{"n_layer": 9, "d_model": 384, "n_head": 3, "n_kv_head": 3, "head_dim": 64, "d_mlp": 1920, "vocab_size": 3062, "activation": "quick_gelu", "norm": "layernorm", "norm_place": "pre", "norm_eps": 1e-06, "positions": "rope", "rope_base": 10000.0, "rope_fraction": 1.0, "qk_norm": false, "attn_scale": 0.125, "bias": "all", "tie_embeddings": true, "parallel_block": false, "init": "normal", "init_std_qkv": 0.0228, "init_std_o": 0.0, "init_std_up": 0.0228, "init_std_down": 0.0, "optimizer": "soap_variant", "lr": 0.00495, "beta1": 0.95, "beta2": 0.95, "weight_decay": 0.071, "lr_head": 0.00819, "grad_clip": 2.0, "warmup_steps": 200, "schedule": "wsd", "decay_fraction": 0.771, "decay_shape": "linear", "final_lr_fraction": 0.0, "batch_tokens": 131072, "seq_len": 1024, "doc_mask": true, "z_loss": 0.0001, "train_tokens": 626300000, "steps": 4779, "dataset": "wikipedia_en"}
Each number is 128 + 32 x the weight over its row's rms, rounded and kept within 0 to 255. Layers, rows and columns count from 0. Numbers have three digits each. The size before them is the row's rms in percent of the matrix's.

# down: layer 5 MLP down (transposed), 1920x384, rms 0.188, rows 195-263, columns 0-95
# up: layer 5 MLP up, 1920x384, rms 0.179, rows 196-264, columns 0-95
down195 108:170064104150158179108187150155115128147100126068132124096177075100117166090108172152168077157127157117152157081137152097086085112149149159170140113102062096130164126059129164115143164104119129098079154082118164109112143135141078106171126169120191134096125111108153163163167144118171093141
up196 097:116162104132109148078124117099158121151168110161118082080110112127150081136120136089109159151119095192124126160142124202082172128146125122133116122132151147164123110130190156152126127111154114119088135079179126131110188169136133122094120162113125159101158112145187067197134167127159123123
down196 090:115138137143121141066156113123067148153082174116092146138092136083119082125160140103201080091131167089126153079117157099148095106107079121114113074111117123093114165136110131107211130158167141137134109181170075126148076147190150111080125125111096160118099159113134116120091108154084117153
up197 101:083132113091118175079153062183113165164103085153208124145095104120106106180139089068151151125114179155057105121109159101129163126120145128142087133160110124181054156132145133175154114163067096149105155094142126145100119081113150096124166127099110123160192123109074114114144126099138180152
down197 092:094104159144114134068175137128136141109150128145150100131127109137075152128128133120125134102161179141137125144187141126138173114180190123165137143127085098157136143122150149138122150103128115137104100118150069100110156050149173118131133115152082083146171106126156126140146145108123135161
up198 094:131187099154130129073104101155103135152156140103128146156156135076134112065106187138097114121098124166172120178144138103103106151091111143110126114092165129070116137107104141146087073107178132086116114171119078126183071111069090166143127153092118197127134085142113219138133156119062103102
down198 105:141111103133129121123136111138141209135120147123102126094167196150106143139128098038167110151083056168090076138088110162168100147075102111148109154104115071074105165114126144129070120106138106160117162191105064169055140130177148097106140182135147153149081094111140062197128130122089096130
up199 104:132118083109213068148118132150144102123131171116115124139116194073110134148093095146121152141172169158192101156140124127123144063116139130169134157121133103138133082096135143171148126100148143170108074142157144123069169093136170148111151109155116129160098116100202136124056133143136137142
down199 099:099135069091152099116098155137140060051147075128136160170155115104133149122085103160078105102191133121137129153122086158156125076157145096115106108098112121098108157147105092132113157185093094108092159197122160141126132125125140110072165141147142128135174140135142101083123143106154130150
up200 094:170097174131112101114132096144173124107110098149066102123127139085156157121096121156109087159117128150137131124135082120140186130099130158109138103131144163102113063120100179145118161132126113111211117136152145106115116044191109140157147140088166099152124132130117160132102091136163082153
down200 108:129137160118134059126151116135110127152127123086140128100087198130101156065126190065087089161128095124142159106065110136118164136109095168145059134147124105141099096104094152184188156089150080095070050208118078139154074131086201146103140163090121137117141088118079147129117151110150137158
up201 092:124131184104071063137083130142105158112112170154132110122137127104087148103142081127125180124125150066084104139200086164129159136098137126142135165119125134131110120139151115135114134111110107104054171168107164128142112114149179125109171139171082104073120138139126128065123109080060080107
down201 106:092078178178141093124124099114120114170120132154183190192103157093159147112135132095113100153083136166136160116148151115156129133157131126125042138151121118132116121113159117086128135081100114158151120071115126189076125139181129139104126172112110097126125107085073106078102134130098072132
up202 087:127131141111153174158118097112115194133104134161123090118115135102131141115116203112080130106133152095119090167158113154111124084134105083127109097106141138176117163112130109121100110160144119151109120111127126121069101111111146128117161094152176116127120096133129174157093057129157088111
down202 090:082137090115118163019112187128123134160136115114088143130056076167163118130134095176097101158116106144132119138129108132118074165074178106105125153097131150089094148130065062122196124102089157171067117073181113171157132175125141110115140156149143164112143109125147107137129174119141083110
up203 099:129103073158141112111145082120130156069189120087121106195063166185143165150121150096138131087152147130140175097099125113084106143130118097144144149132091134140103104125150130065157147081097087119131118122087114100138149122039124161140138139145127092186178118107121152130197086167116133103
down203 104:195121130176111160142116096160154191157125102152083063117156160111133148136155146164039155148117113137118121138071133091144120146123123122094153190118151195104127193105134107138158111080059146160074095104137131161113161186109160139115156194148170169086086145064129121116189164169085078079
up204 107:178182191109135094163153138111124147096092105119110091129113103124208125151102131062091082132133108138112145144121035125150093119048121110164155171091136096138096160111132045121095099144152159165114112163123148155128139145163106121124107106119077153124141125138087092140114164159076128183
down204 101:127098109142160118152181130126130102097082114164122120173175103107116147164102071115151130122143170105103076138129167124144128146167114081149159143098150169140179145113086093095086146142186163140106134141190096110126114145194102080090097162111164112085135139095069140071144125170062125105
up205 101:119129117146149087143159158157047180127086197171117116097082147100124134107101087138125096114130141079068181131150120107137114164069167133164117143161148094125137097129109149133160155075173123149169142087170142166149174192095106125094155115097121142094096153162111149097148060169161140122
down205 106:146089109165143135113125093097161075166091188143095155116139140103140092136097159185129111130082136140123120192096068154099099090137133140156107108153182063114145162129118064110119103108084255120159132059128146170128118141112113151134166128122145099114071133153191116126138110092115152128
up206 096:137079108136155146136082156172146151144132119112100109175125173135156133117112106148112096088123102099107184100136121165106184103131096126130160135115106073075095123232116127119140082116150144109081080114216124131113152129104162186105125138140108119074109106097117160131215149145131149057
down206 102:096112154082098133148152095140114126103145149152130071109136200132129087137121102086096112187075144081111125113104128157111151118140057110160118149128134145133183136118117166097120188081120094127097169110133126141144154165133157105136125176128101146071129113122121184104184108182144164079
up207 099:097144143114128176171171113172181060121132103156165168115140126113116094153180098101118161086150121145105121110134129098086083116118156153153144166130140069111168160110091162155113138146139159125137139096091149134160107142078094158075162122095098150137118142096124115133089137181111150197
down207 088:095100176116062142034074107110093091128091181099186079132088124113100111146185132084123110107115158124131150132080148108131156155126174141174123111170098154152147098119182190109181119100127095128067057152170133042150145158130137075119102109105160102089146125170145134110152124095165103079
up208 097:093137140189074103162164143110060137068114158148201106117144188098140096105150144105171090105112116133155116113156129130136109185151126143135147119143156151073208150151173047139104179182173132137140106169043126088170115158072098097158139169141135171159120100127140086110143138173182131050
down208 094:089114153100071078079107160138153094148138117128132124128123135128120161116218085130185169146098148128145138137206163118038153104138087131078117081137160133198133104116158114138129123201103172125105178133154108089132182114169131073130110081137141078144141113181116110136153082070120144177
up209 099:169130064114122186117148134160088127104141141141104104181116153123101153138097033115086185123125146103087134168109150069197121102143057122168136097157120094110124118131037091133131183147178103145116109141110125159174117123149175096126068168179128147162167135079089153178115121164125132126
down209 103:143117156122120083158108122155150167115124196172096140162107151118115174160083134108151093165131144127138153074127105158122145163150154092055144163097120136152119143080146067112103117096112164158109136143172112103163124103127116159164121096079062076130096083093133172166100178124151075127
up210 090:125073082168140158155114146121195207112121138102122107122110113133143117110123184149161136083123131148134111174129106070152156142139107119104112136175112128131145156110115151135165096142139119128138165162191108142155075134111151142155137151155132176112124071134090107122193083092155089068
down210 107:107204143155090130170108138080149104111133143160056193112102138121063165207085149104136150105159144177132149142161090034108130123162076113089180076136127079072126127179183100102176116175138088120124119167129126145146170142109095213121125117137166139140090174127113126110150123159110196094
up211 084:067119115055178137073128129129184176095137124118142161139119083136089095122123184156128161150070168139064093123142187144176049135105153148160116121176196121114139083137146150130166129126120186139116129102183119155157154107126105128103169093158192162172088121139073125128139122156188107121
down211 090:084099120135144066098118112143101122052127112141149166177161123101167116176127152061158127126064168105093104138157148151151136113130146144156104146086107132154184127141208097117140090116147141119145097098147140091135113141116098108161133159077031117126172105181091056183117161111142085174
up212 094:153151094156080151112138126126087127152088161095163122099076112096108109165053136202058133172106123143101134088116144163106112142122155150064091169070168201100151102157125095082142129125209140158091125114059115149116073136106128166133123089164101095178111144123130101134145126094128077153
down212 090:116095097106061126134100170131150092075146062140123091097139122121129132073141177164105154138107087067103101113079094127132129078113121146115176147083224176172146145118132127113167129143171166125118130077128160098165135139164153045180121094172132181059112103136071179099115125163136091140
up213 092:023130111142144153143175136093167148141156080120121162094143163093140125095109119118124138082189176168129125128150095150079200125154091130136133100111149140115098143152135179043127108166172178113127134178112171138139130130131161112121077117175144144140195115111109087111106094143151098162
down213 092:122068093090093112057113143080132082102176121167161115109092126216117126144086094133171099140151126111151148127140143037066093095100163167117170113082134106127106153127193205093091120123098099135118085095101168163091129068110093119142065122109068139182132150179119135099140119082119099119
up214 095:112156171101106128172154148161157129132101081081170122113085132169086130175134138126110145171155089163134126106111085090138138139115140127117080138163112120068106179118137159155173108132148139108152184105145116097134149106114111142104146143143124136101127105133188095106116136071154142138
down214 092:077092093142113073074127172088195113144176170117137156140102129111106131134173155133115110131143124134155085145142112154130093129172112129112144130109141090127176190111143123123152215132105085123164084120117186160183106093162145098095126133116101139135144153125137151191133082103080112078
up215 098:153113170137188145097165114098079147130115133157176210150096123091174139122067130083097175122140092067126156115135116153130163194118153108123103166090180149156166150108125137159072121123103119134112125144111058131079071187115187126141062151191096173167139126157122150171129122088159104097
down215 096:194135182169113136126078143174082152143145104203097091105128097098098141207176155146150123141138133095120163144074109101131101106134097138130060134119084190127133089104112093153157116139121119043168170108123133123135148134180133128166124157107086153099148137115127192117126143092122112129
up216 098:148134163100137115147148147166083129121162107129118131099075196129093089120125119137140102063111165123068100106100169100131180095120127120112134126096133106156139117165154138149109101181152151174181124130080134149103164181120107123134152056093169118158153179113100182105136070129134112084
down216 093:099151152180115145090114097129061085151091060139140144185098135126119077108143112213143123181089107092160135117152109103102109107074148152199123130124108175105088154145082176135054167099149129117131074083136150070128096108180132122134140119117143097116175122116165091119091157111082102125
up217 104:172098137155166134102121142074154146144100121115139114113054071105168125147106169165091167155149124155103185085073121128151162177096206186085100091164136149128141119138096156139096199086129150172141170138136169152088144127153117156152123119145116166162155152155146192106165067144169182185
down217 108:145156127140103113110099074136137105119086170104119157169137146165115149139088102150144102126107098071198140141085159118119140159119187138169072104080156145165143111085125119147066218109093098095165202129102163111147052157139116120108115129096157119078128087130138110132081095124105112090
up218 101:168108124120075108130151126112161166060137128141108150172119095114118097181145075129102120113098053118137090134139087136112140158059109113068083166142077155119143165073136140142084105097176168139154149074156181185124127143123161125152107115190144150137157113111111131113093151098109121170
down218 093:158142109154124138084129170142103119093074138106129154120204163141155142096123218124151086127126104111116109149118164115104177101111145136135114138108117095068110145173106104110190148099086095111129151174121160156170105172180113161078165109157149156188135122102173134131190145175128124099
up219 102:136111145119118119139105145160142054073150163174128163133106170173060182097141155044135164147088086173097154077092112089159133155132132127080085149118161098095117135117125124202086110165073123132147126103107174122105082181102136159120114129127094173110147153137167114150182154137168126158
down219 108:103209158162103147142079153105166077169172121134143092174123096176150105051122142102172057125173164124110134095122150153063113115095108081081183119094114102141204139103123120137128182139139119112186153124090129152166077120128138139170163047086121175123071142071082110180159132124113138141
up220 110:134149149150071148159035104121099154141125166097088143088153146076154146111147100109136076137109120061143134122170147143172151121154104121120139095114082154114147129170118155196198082139107130176178100128094166098131068164099109130145120158171157146119184067115184057122127111106118138135
down220 107:117143139136147178145087070126114074104133100105157111060173186083128130156103154161117171069130155095104111140153103103120178141168141119190140118082130174149118116117166179135188103134056131167114125166137103155152075154134146141173155198155188177160088160131205104125102111102078104102
up221 104:137102172175120102127132134105106122071151162074182118179072056177153133107157129143098111114173107139094145092141174093168179168127127138140154114180143097103141140109112095106076123098145172111142112139113141127117129078125079162160123170129115116159192090154079121112132051122079152128
down221 094:168071131097111140113170148146175113167137092135114172143128150148143132131183099162139173117156152121157074129115155126168084101131118125129169168111087109172181115116021151170129145175120139134131095127133146129069102127131138148109140121186189149151105168081173119124108136092127073153
up222 099:072088166132133114203080169101208152157110126106157043087184068131167116122137174126121084086120133090136135142133087122123087135112116115169108137127174168074156124112095119144151164142075139145098138113127172111161139158076144197087149135137139176194097145109138128142104123103126109141
down222 105:114080115182143108129157121086125183115112135109099103101133171110063136145167175103118208091121137116115104132169070160161088136159052090091201094102132172125159126112125117129100061112104119121124156187138138179123153176191101097164173153225163162157120175111083127097073115045185096109
up223 099:122149117110156126122165125108120073101105154081088123153137105142140116156108155144169175114146155152132118169086138150070080122146109143133147121154127139136127188118113131146116132165143150175182181142132122176129077156126123167195151166064109142116123086151178091048128107168100119112
down223 100:123096112116070076109167124075128139183107157122172126113174049104098139104126151068120102123155138047135092079113192150136179121151134122094173147084100123150095157107158130080148168104201154113060061127136135072183117120148094126114124115104143173116179150158181152101144141176095130134
up224 096:143139096088098149140107145098119180088128102109117162130164110144096101096130120133156145185108128175117106124167131130106129133087080103153097180106140145107110125155068149095124112131121095079153110122086096112129058199133111123127096113087148151140121130124167132113138093124139095096
down224 104:101168175109148105184086125107145105120139163084100125135093116167129136141132153192121187128145111120114176154124136115109129075086128094075074117084141100135130064136164192176104086134101109181107127167174188103196069169135207106103143122163086174166132151102176137117085112101075158126
up225 128:108147126097120149137138157136079144202135129172100212131099092135141114117069131115144196126122127131181121190171141161173128056132086194179069164131129188190150136157088180096159105065145176143131158103139132161122173109191135133080170133138095099135091106159154122138156132132089208098
down225 120:119054102150196113126110146151135130153164144074127148096176172149152087143131115119119155081136102111157131127137131148128111112087111148122128093144152110160094182158096148130185103114149108146127129166105132131087158128126151133134135170152152107219081170113193094154078183126110135196
up226 108:139211100113110116147151127114116162138078182079114174127091160172149157129169101120135136110137168146085129092122117175154116149169106114124140101137121090061070132125135172166142119133062098149149159171113143086159140139118158166155139127163134087100148112159148127123096137144152088127
down226 094:130138160163084143087134096041142153136164155168120153116166131173170117106139107153096176155140203177067133081171132162138106190115125097138154090145165160108140094096130131092134146133110103120158137190127075128046166156131100159116127122175119099131095197170149136079120156163172101104
up227 096:079097132081087143159076087100069093094123136168136064091089128184094179123086076128150148101162135111087164141081115101114124111124145105139113156149120084152089135163127055106170138136162207154130142163153155131133125143154181106162138098140112145150097111137060161107139079153083110149
down227 098:167135122139071076160149135081153112109134059177176134138129114148147134121164136075162145106109148156100120126152177119137127110082080147145166072113172130162122149139177122085081094142153151166105137101124122128143101096132057129127089083209121145113131116137113109123156074142125120106
up228 107:074201212117128064114169090120077160101112169140136079128128138127142127128149157111143130129113120089164133180110118086162118142145127083162084170171118089121120118071106083147120125115202128086097100138123148109105148110162105070112111081189103091108114076145071113123065141085089145102
down228 110:088139095181053115135106122218124060131163133134120132131161065097128091143132156103149080120131154120059117081170131103162151136122122073098141136115153086163165096122152114135141137165109154170160110151089111110140152096142057071145152116189120100120106118121159161144166124122076115115
up229 096:151155097096146173149117150085174136062159120140090099083139099114117107131162085147114083138102152145108127127088144125196199103170124167123157108100178114139187128157136160159083152084112100158130159165142109124170069117117081139145146100143155156101135154066163171172110144170164111138
down229 089:074130128063151120100073114127161109162181131163094134127078056111136135128109142124140110124166108088074143175073194129085073148107152097130140128122175121115121143176062121101143142162195177060082142158150103078113116167083104130150145137133152165196153165111119143194181096120068105137
up230 094:137114171106087108115097087068083162065112081096128115124098155100083073131132114115127106130177145148120091194141092108166133138100180114122115113092058117097155082147162127157130108147107093127099125113067159156154172098127117133114145100117100128124131117192068075167103129213120106114
down230 090:163118141145116122105172128162106083109051147088064128161160078124095097095129166073114154064181194098159142165131093119100025126119151157132155139140172158101139180129166087156160175136135124162094181143151122104137094103149100106178151159120122061101148107136119102188186183105146196154
up231 112:136114118141097178121134157160121094124074086154191126111133098105119073131190125161169186170186097138075110158079131230057132076150150136121131100152070125112118178107138107125116116146117157152157122148148149100179136097163140164077184192106128117100114100158087147137112143133122132164
down231 114:071121155160103132108103114189087113132103209142120187124132126143106055151133134192138138157139111147050195138121128141139150092104108102207182078135073135120190170091146138156092110148150134161135155115098167152146216118128120149105166142154111157103175136150080135143130126071096158096
up232 098:147139140119147166171142155135065127149102086166140067098102098073089131156130126141193143096091145139178079118143162234161113161190132110206101160091085102079141144154088155128117081191129127082099139191222120122158119136179158142123166118146151130147146084116165070142081132134140134167
down232 094:110129166098133125049110189127175142197151080102148123138163118126176145054149150128107132175108138132065162119085174117157130128138124110207128111174088157115106104110167181132120100114124120143107122149129156149197134133155071066104130114188167132046128124151117179094119123149212158109
up233 101:101197151130112079122100103079133172075124143093095080122122135124179156078144161130171137108128181098153133149101050097132119138063127117135199130123153112125138100140165130137134109159131153090153194145088131118145099046159069110148211071137205119091172177163102147124135163092073114124
down233 107:106195095138128147162096154150154131164131098137116143132116098147066144168153144141115114112117168123094104134202132163131109127116152114048089179120150175152115109092079148139130081128167046126136154120157092138114173173070150160119113117154065167158114146051094200100084085165078148122
up234 098:129206167112081122129058139117157126100096144126184159099154077121115083135109125137113135194125113094131153161145164094134172163130105115132135114129126067094161148151039128143115152110117144108171123108181184148133176148145127121097157076106106109156104065070169124146075113133154065075
down234 088:087098104182072128181146109141128152083151142098157106114171134126115162088114116100144092165116151106125121171096128100127110129145164132101172190115134109132079095169175111100121153110123101126133138177202128090088137156090129120128132155114092126104196150150102104134128133174117139128
up235 098:096144121092099114123103066138075159085097130123159140140145096131157119116160119123133089177101064088147068117103137119129111122116143141091129156205046111120117141200111163174120161156158095078153214131148151109172088085112102067074155072109156145142104153163112143149148073076138079124
down235 098:088161138135160076095129117214191105110063123137071134158106124127150139076108145080103094121128134143079115069124149116146118153101155116063169126135100135093102156125097132167189120089086102178144136119211116105197123094113146151130099121132151079136044108182120149117137114071083118097
up236 091:116151110149124153123110148121090166125158081172137186190128105136029070112144142160118145145064085103114120127162112102082164190113163150150119134099125168086075129142124105096095135109089164063115146207135111115158129077130136140117135169115107133090174158123167161144080162097110138157
down236 093:116082135158113118121145113167141107124144145106085099156123135116136123121122121085160118144075122086145136121117114150127130145067111140165188160163107094211149103084198121116114119143096130137110131040090171137153144094156099115116102122163131088177097151186119095145179168128142084171
up237 101:143130088113117156146079131202147104182137092117133089126097110093084174065144111134100131077174126134121132129093101187132189106126154161133100054107170127078072096103154197103087128161120104157137126110150162142124130123162097140153126082111118147115101147110174094153130121185160125087
down237 100:088157094150074121134081135208121121102122151092138078078092184112107197142145128132099204028119114133148093109135122088095120117168149148143129157110118149155133130112063170136103125106089157125132088207133154169131100155169141116167145135098084058113111142091107101083171216121141130129
up238 113:112152161095129150121094149149175088101166154089125159118064000052116156123137124118109138117131144140144138126102106085145177197129135114126073080173136090153157095106130147124194152102141133132107168182132159109105138111103157107115128122078054137143158115092168111151092159131167113110
down238 103:131115097094123150169109105148176088138150150097183104102169114056083181139097115090109086155135133104150157153102119130126186148099127100116067186144106139141154138139100123116148175085142181115095129174119132139146178183100163128209147155141113142164126148155145134088129149187124101114
up239 104:132135090119121143122094126158105090135085124120143150082139106118061093165146159100132140105120108157164150144124140198181056117153194146092057160053143196163140058149114132140119105171149081107109175170134116127130126111107093089090112101146128190144134152156105093140139130135175118103
down239 105:086095060111127126082162157164139112140109132105129218098119102154155156156094176115160116139085166135143138120165138129172092091158184035128106095103133145173117136074097158099139066162089190128143171234142141154107123129170114157129135092154160133179076153094158117122131166129143130115
up240 103:169108122150153146108136139204083135087098083128110164149196080103135155133138079112098153142151100120115174112144092094170146112149135163156151145123133132146131142109127140126126108161162112214077109151099101120159132187161121175108092095164077085057152148145111094143172124205169133147
down240 093:194089090047108111087119115081143074126113121122119159110121176116090083099107158146126179121090172224119129127144127153098077088169159131176103148136074117126124164139163164154111124074158138156166099097125121102141161106063123110155121128085149138141124132187180170114079177128136198076
up241 099:117121098163095069108179092117079085116133170093129166149101098104109165100122156100112098119169083153102104138192145073113135089131107142126141158152164084167107158129068085132092111095169129118083134161111170137128093106137118132112115081115066139130141099109150156151177087111082155136
down241 098:175099145163142120127113130105082127170144123139179070121190116145126112132117099136130163116114153092117104156133212128139156086135145180116074144063173168175149138180214127147103139179152149163148129072116148115174119125195119056127161143169166117127167172085165147149155136184120125179
up242 105:134174161126117125053172161120063116114159123092152119134120170106123132081097149100107165131120099133160121169162089132117148111105112085100134140122140142089118095155132101154111102037100162150165093085154110131100139144104056120139134141104150128144108100157082109095079117116149135112
down242 103:156141137175115096130234157095093124084109129109171150111142185100088122163090048147123142123102162163168118167118107089163110173103151119117136123121118203124134124165185066134123076067117168166138112080137127139156141125153070180113145093108203126146096145071122062106112148092081158137
up243 100:108125236130108088157092129114133127112109176084125126157178105158057100132122150160158127073134097148097136103103165123153178210110121104197176163150145142180050139151132095097134131134058103168118111086107136131094140095118167160154174106103130122153128073149084050155075146163128174133
down243 107:104141124146134101192119124188139064100093122121085098071096137132094110158141122090113102144127097076151132094199053186150171052095136131094153126134113144185119149096150104136106132128057093112096109068085138161133101158082151175164131082145164161138113124102147113115148092162134138125
up244 110:110171118166109133145146132143095125140061080111127094107133107161173115207158145098072160113086162107129141151167154158109099156117140173078137105170108136138133134141127126189140147094110097130121115156108172127082081065110086114101157144161132124093090096113122116071083150148148099201
down244 117:099143080169082131168147171136084138186108117143076052177140123121148089132177165144080109168100091139121089134129140112117165139063168155111143098153145130127117092117070151142130117146080111197137116080152138166106140123098166149127148169154181149076133082098152146149136158158126121167
up245 106:180188203102114184122127169139109133123061101098114133138073155167128121160129047121116026127093157114200125106147085116139115097119118072120075123147132154108071156133133114117118120135117113150144092175099182122131131152074148040136168106110121184120128146095130061122149045144132102105
down245 100:178099142076145155063145148088154123087173088092094164154144135142145136125165159127146127149165154066106150117061153123126112104101172119148055199127144116136116140088123139096108225094160117099027128121188107102100126123182138121099097129091168142156100117077126120160144097161077120185
up246 096:128137094126148195132161043168167163202095113100127118163122139106124109128160139094117076031125170103113108121144084151124113123161123192118120166114122095093104130122121134080099063113117186099117056127108162122142160139148170110131116134142088125172157118094138183159173167126195134141
down246 096:110186134159125137133097164124063141061148141122114135101150140109153140093098114116122100083117071142120091102097092117183123165100102185136123100134122075114160113103125097126147106097112135106151117068104157078128089122094149113085096094123105111174141129152114105122172115127094175154
up247 100:090174154082138157175124115105056145122109128132152110119111069117091179062103151169120134158135066179104161097124067084092102180083073119155138116080115134179097162124120064142099121120122069111171123125114112139122147116093172095162153191130130107117116142140115115184168125071109104172
down247 103:139183129110145125148131150094149058220122106119169123132064122159129103168117117145107136137079115126144127124171144154111160173102087125222112108200107213119122095073117223161138181167140127193206110110092113127124154119101148192088203207102223163127121148139159161161131117117128143169
up248 095:192144048119117154116117113160129090152109153100160079109129143143133131132106150110126101078151125105108155114139123079124169108134089156127110135182172114055123111152148115193180125126131129106101112025093117202156099123132090113123062072093122122102159120046129095078141170114104117139
down248 101:226138078115106169157122147121113132103097121097055093105095083146138139099090183129125141155097192178125136131099128146130164154144150091144100112174115125119113146108077155137141119127151153113092157153148101159121172132133132127183093115114156080118164113132089083140107134117029140137
up249 095:094096087088134114115059099103135116101132152168117110125131116080134135123196142091108093096128112139153165118158141131160096120143113103167154099101100069111110152122110169138135130090113142181106104152158176103168159127138165129145173123121155160081128107124110059136102111126138101157
down249 102:126074099082115053146158128130121111128085194118132118090082133182149138129081138126114147163117131163164149112195140174097126131168094121101122171087120107164098179119113151088091128083117178141137176122136129123146144090083141067138127101138196180155151148120131130135113147130177095128
up250 097:117125176093125047080120110166164124173114131167130163113133178125101157139146107147136088153094153139102159131102113105082094107104165130171121100175122097102115114169130184078091148146217161119101140150130092136049087133120153161154105131086167173139132091127129139105144041111076092112
down250 091:167193187117091123049192115101111106178169072113152180200112122115116118108088142138159067152133124159116142116151145104178094137114114121082117108087135184151133151101119163128116118164173181130064121115148129144116067126150122152161129155079122109183128093141145159131126128095069138139
up251 100:144121132112141056154085156131106073082132068139130154137138143102201053091144141145150080188136093120092144141143108084119146150133156144128137154140172079064117122106114124127159123161183155111135106143111122152103103127152123146121083168075054090118136140145155154140181115179153140066
down251 102:130110165120173153091100074083089137131129118164134122087141095123115131154135122183160088203175064089092150159125163105095130125193112101091137090154080121119105187075092161159142134129157153129102166136128139112115090108162148139102177164079157139171094135128105095086187163137135124122
up252 101:133135128143089107119083080091122136125143141135137130138115086156130132131128152107143117133085129061085191118162118139142169206174090106173117136131127110151111140105160179045121114146120137122152163131066063166165070164145132058115133126082082152092114169077150112118136102138196110172
down252 102:132138124105089133107158168083131106133119135108108156128171144104094100164118133121117122112142157141080131127125167125145176143155104115099115199133128105110154146108155131147120165086071188116172131056095076181115114115139144114114037142170182169127120120068071118135114114116098118098
up253 091:121160084124133142127183130131128148153130126155085100117086123129188180143066123069150131117174123136162137086147115124166150090093111086108185098134102089146067157164132186190104189093151123082175127140111147139091129133143084186153108116120065106169112152101134139055115159113082153140
down253 095:102139108100142120124049106128186093135149158159106137120127137139145098121154103146157112170128155057081152068159109144136217107104145099122112090165096166134120158161079181125137121148175144170095149173132133165076123122132139060076139130118154089092100117116120111135052129153166142154
up254 096:150129121165143146127090151162124148131094102112177121122105155079131135152116145133132119124181123146173153098077154081116107131050098215169082118085127119162099070161137177114159143118119132170068126119161118076112120136155091110130086154132104196217138075097103105117094165119086084083
down254 095:075152117146093121123155139148112177134176119141105160133127169138114072171141116108152137090147145062131096143133192071138169082130124113104174137169137145184172196087189152158127128166133120092169151143106113118127144137151170099143097151126160099103136091130110204111162181123130098166
up255 115:163145125134109166105129073101133115077123149138120109149173129083116162146099120087143130115174173155127138144117096144113176130149197208097146107149094121118181144128113087158100158161111186055154146126167064099051128095112114155139170137083185182070206163150117100175123119081169124108
down255 105:112111101109109143161139142120133115124118117173153125085076140058120148135119159136171116141110172124096110157150093107143167138187119146129111050166083107127092143119068125131088133151139184115042078128146134119124121126132097105110168125155157165137144169132098163109162127132166074132
up256 095:132134150208102092109154136114125126094096181099152129109130111060168119102084118061152081153162081084099126058107118111166126153116121157141106178160084139168091127106147129209072097091155140136111103174195127156102140088107122085107106139153156146147095088123037108139208153139127135077
down256 092:099099110163123105132149113146171057081145168098093115192185169154161103100135085128136132154054146125129133086116136160122110182109164127144166138177133174199106117083125159061136148150176129166096156156135149061092129067085132087100117162123175135188142084205144139141143158112140089074
up257 104:145107109139143119106154115156114090084158090172168117111102163203074132128131110106126174131126092123158146145187070122149126121098124103116145161123100099132075114138138114104106090134093126142125102151076147115121145076148136139154133107060107080137209169062107121092160122172180145156
down257 098:115109193209137139086152157172078127136158106121163172118131097176112121188170156056148194094145138132142120116086165158047119152113165080095115190142122174144154128163075131131103117131119138123100150089088172116064171148096145176184158111101199056119061183083116165144161133065155119164
up258 100:170151095119077144138087151139130117082093136141159105066155109140145146119129163096078103120106048134122083086105085119105144131103169088115119069104101085108151180085108139185139152133178089204151097102150122146075078110124148104130165088109072074130120106098101110073170138146087104123
down258 091:159128165075162156096121158123146180140086138060135086150138123103167189146100154173094089148120126188114081091158202135096127115125048063167104143121103134108130177067100120106100101092169088140158078077087107083111100109120152137102100122158101142083102162130161155114150196088161125095
up259 103:138126159062116082088121130163144124121133138113158115115084114117121140133103092110188125131187137158120119121157114078144155105103109062106172183138164128161119140179082161075155132155115129154131142132176086072077135113123223145112141147187115078101127104167149201078108138086208119138
down259 110:120102122177120137101141098093112125124103134117125106180090121145140112096158145084113153113099119118111139192103169145158144095113139194101087153078103096118134122154126192102117115096073106113109170136130150094089138172138162079171150101136193094095158080100124150119170161128096101077
up260 089:140112148085176131129115145107193190123150132070143121120135116106141133149168179117146123090113137105130130163145159128164112099158129135149084165159106135185112091150121141124096083095099189126140084113168073172120133171120178157165178085150175162060133069054083174165170079120120107145
down260 097:136164124129141134135118150120146135126156174145034079125111174147132108108208102121145156174146088112054106158115152136143139128081132088110140102144174144100134159174159148178162078148108170173078174204113146069143132132088090130077138155130123146112090107172106113182071088087167107174
up261 094:080131170099211110088169169157099133123105103136118087128124155175134135134161086153176144140164116141107143091073137166165146119148108167101124111107127156115115119123182135122136115172130099086148134102056049098117111091148151147161142155139084149101179148143149181127144147107156161101
down261 091:087159064153147152084082151170127092094120117123087115078132134112169052138161105135199122095174093134103131127143168156134163108161163076136118060106103129179089094140136092161208087101101097139139124100170134109109046122158136111130093191099139162081169110132078193181174076138143137122
up262 106:099173118123142149137102169098101125111161127167164134085144142115062135154136098122055081135129121065130146110126109087174144149142143136153145138138096082119159166142144085056089134132103180139148168086135168166093148124150077146091118163082153143155055103136116068082111138081141118149
down262 103:113166144128164155104102136107127111139101148129136099203140152149165120132113034193149134113083165087171163113135100039191071142107149084141167194153160132126090111169121085129161093083129049138148103140117154144135127118167084161106124180087135070137069131117130059124149141082134081161
up263 106:105204145083176133141141148094147120176152141127112155101110096105164108066103167116136076132151115128192124109166120162147186160122139151130158154110051154147071062147133179082082129163079165125132136154094125157130114163119111065088118170169166127173126125095158058176152118148128153107
down263 105:171119097170128154098110110129128134133165138092133142104140120168200144119168080185118061084105103107141157120104075171160114135214185139094171088075106128126104121119157097199153141157087136168145176143148171108154155111126061132141094064122118151151147121132072085145078117115145061163
up264 104:114140101144136139138168157080085113069110108122135155079146142146107153146103097132144118197139140132130173127097118152102120140142185141116137148138168121048140092126136110091089133083107090148111149121122173138202176140094139087168116115168169147106138130102070080122112190170199151113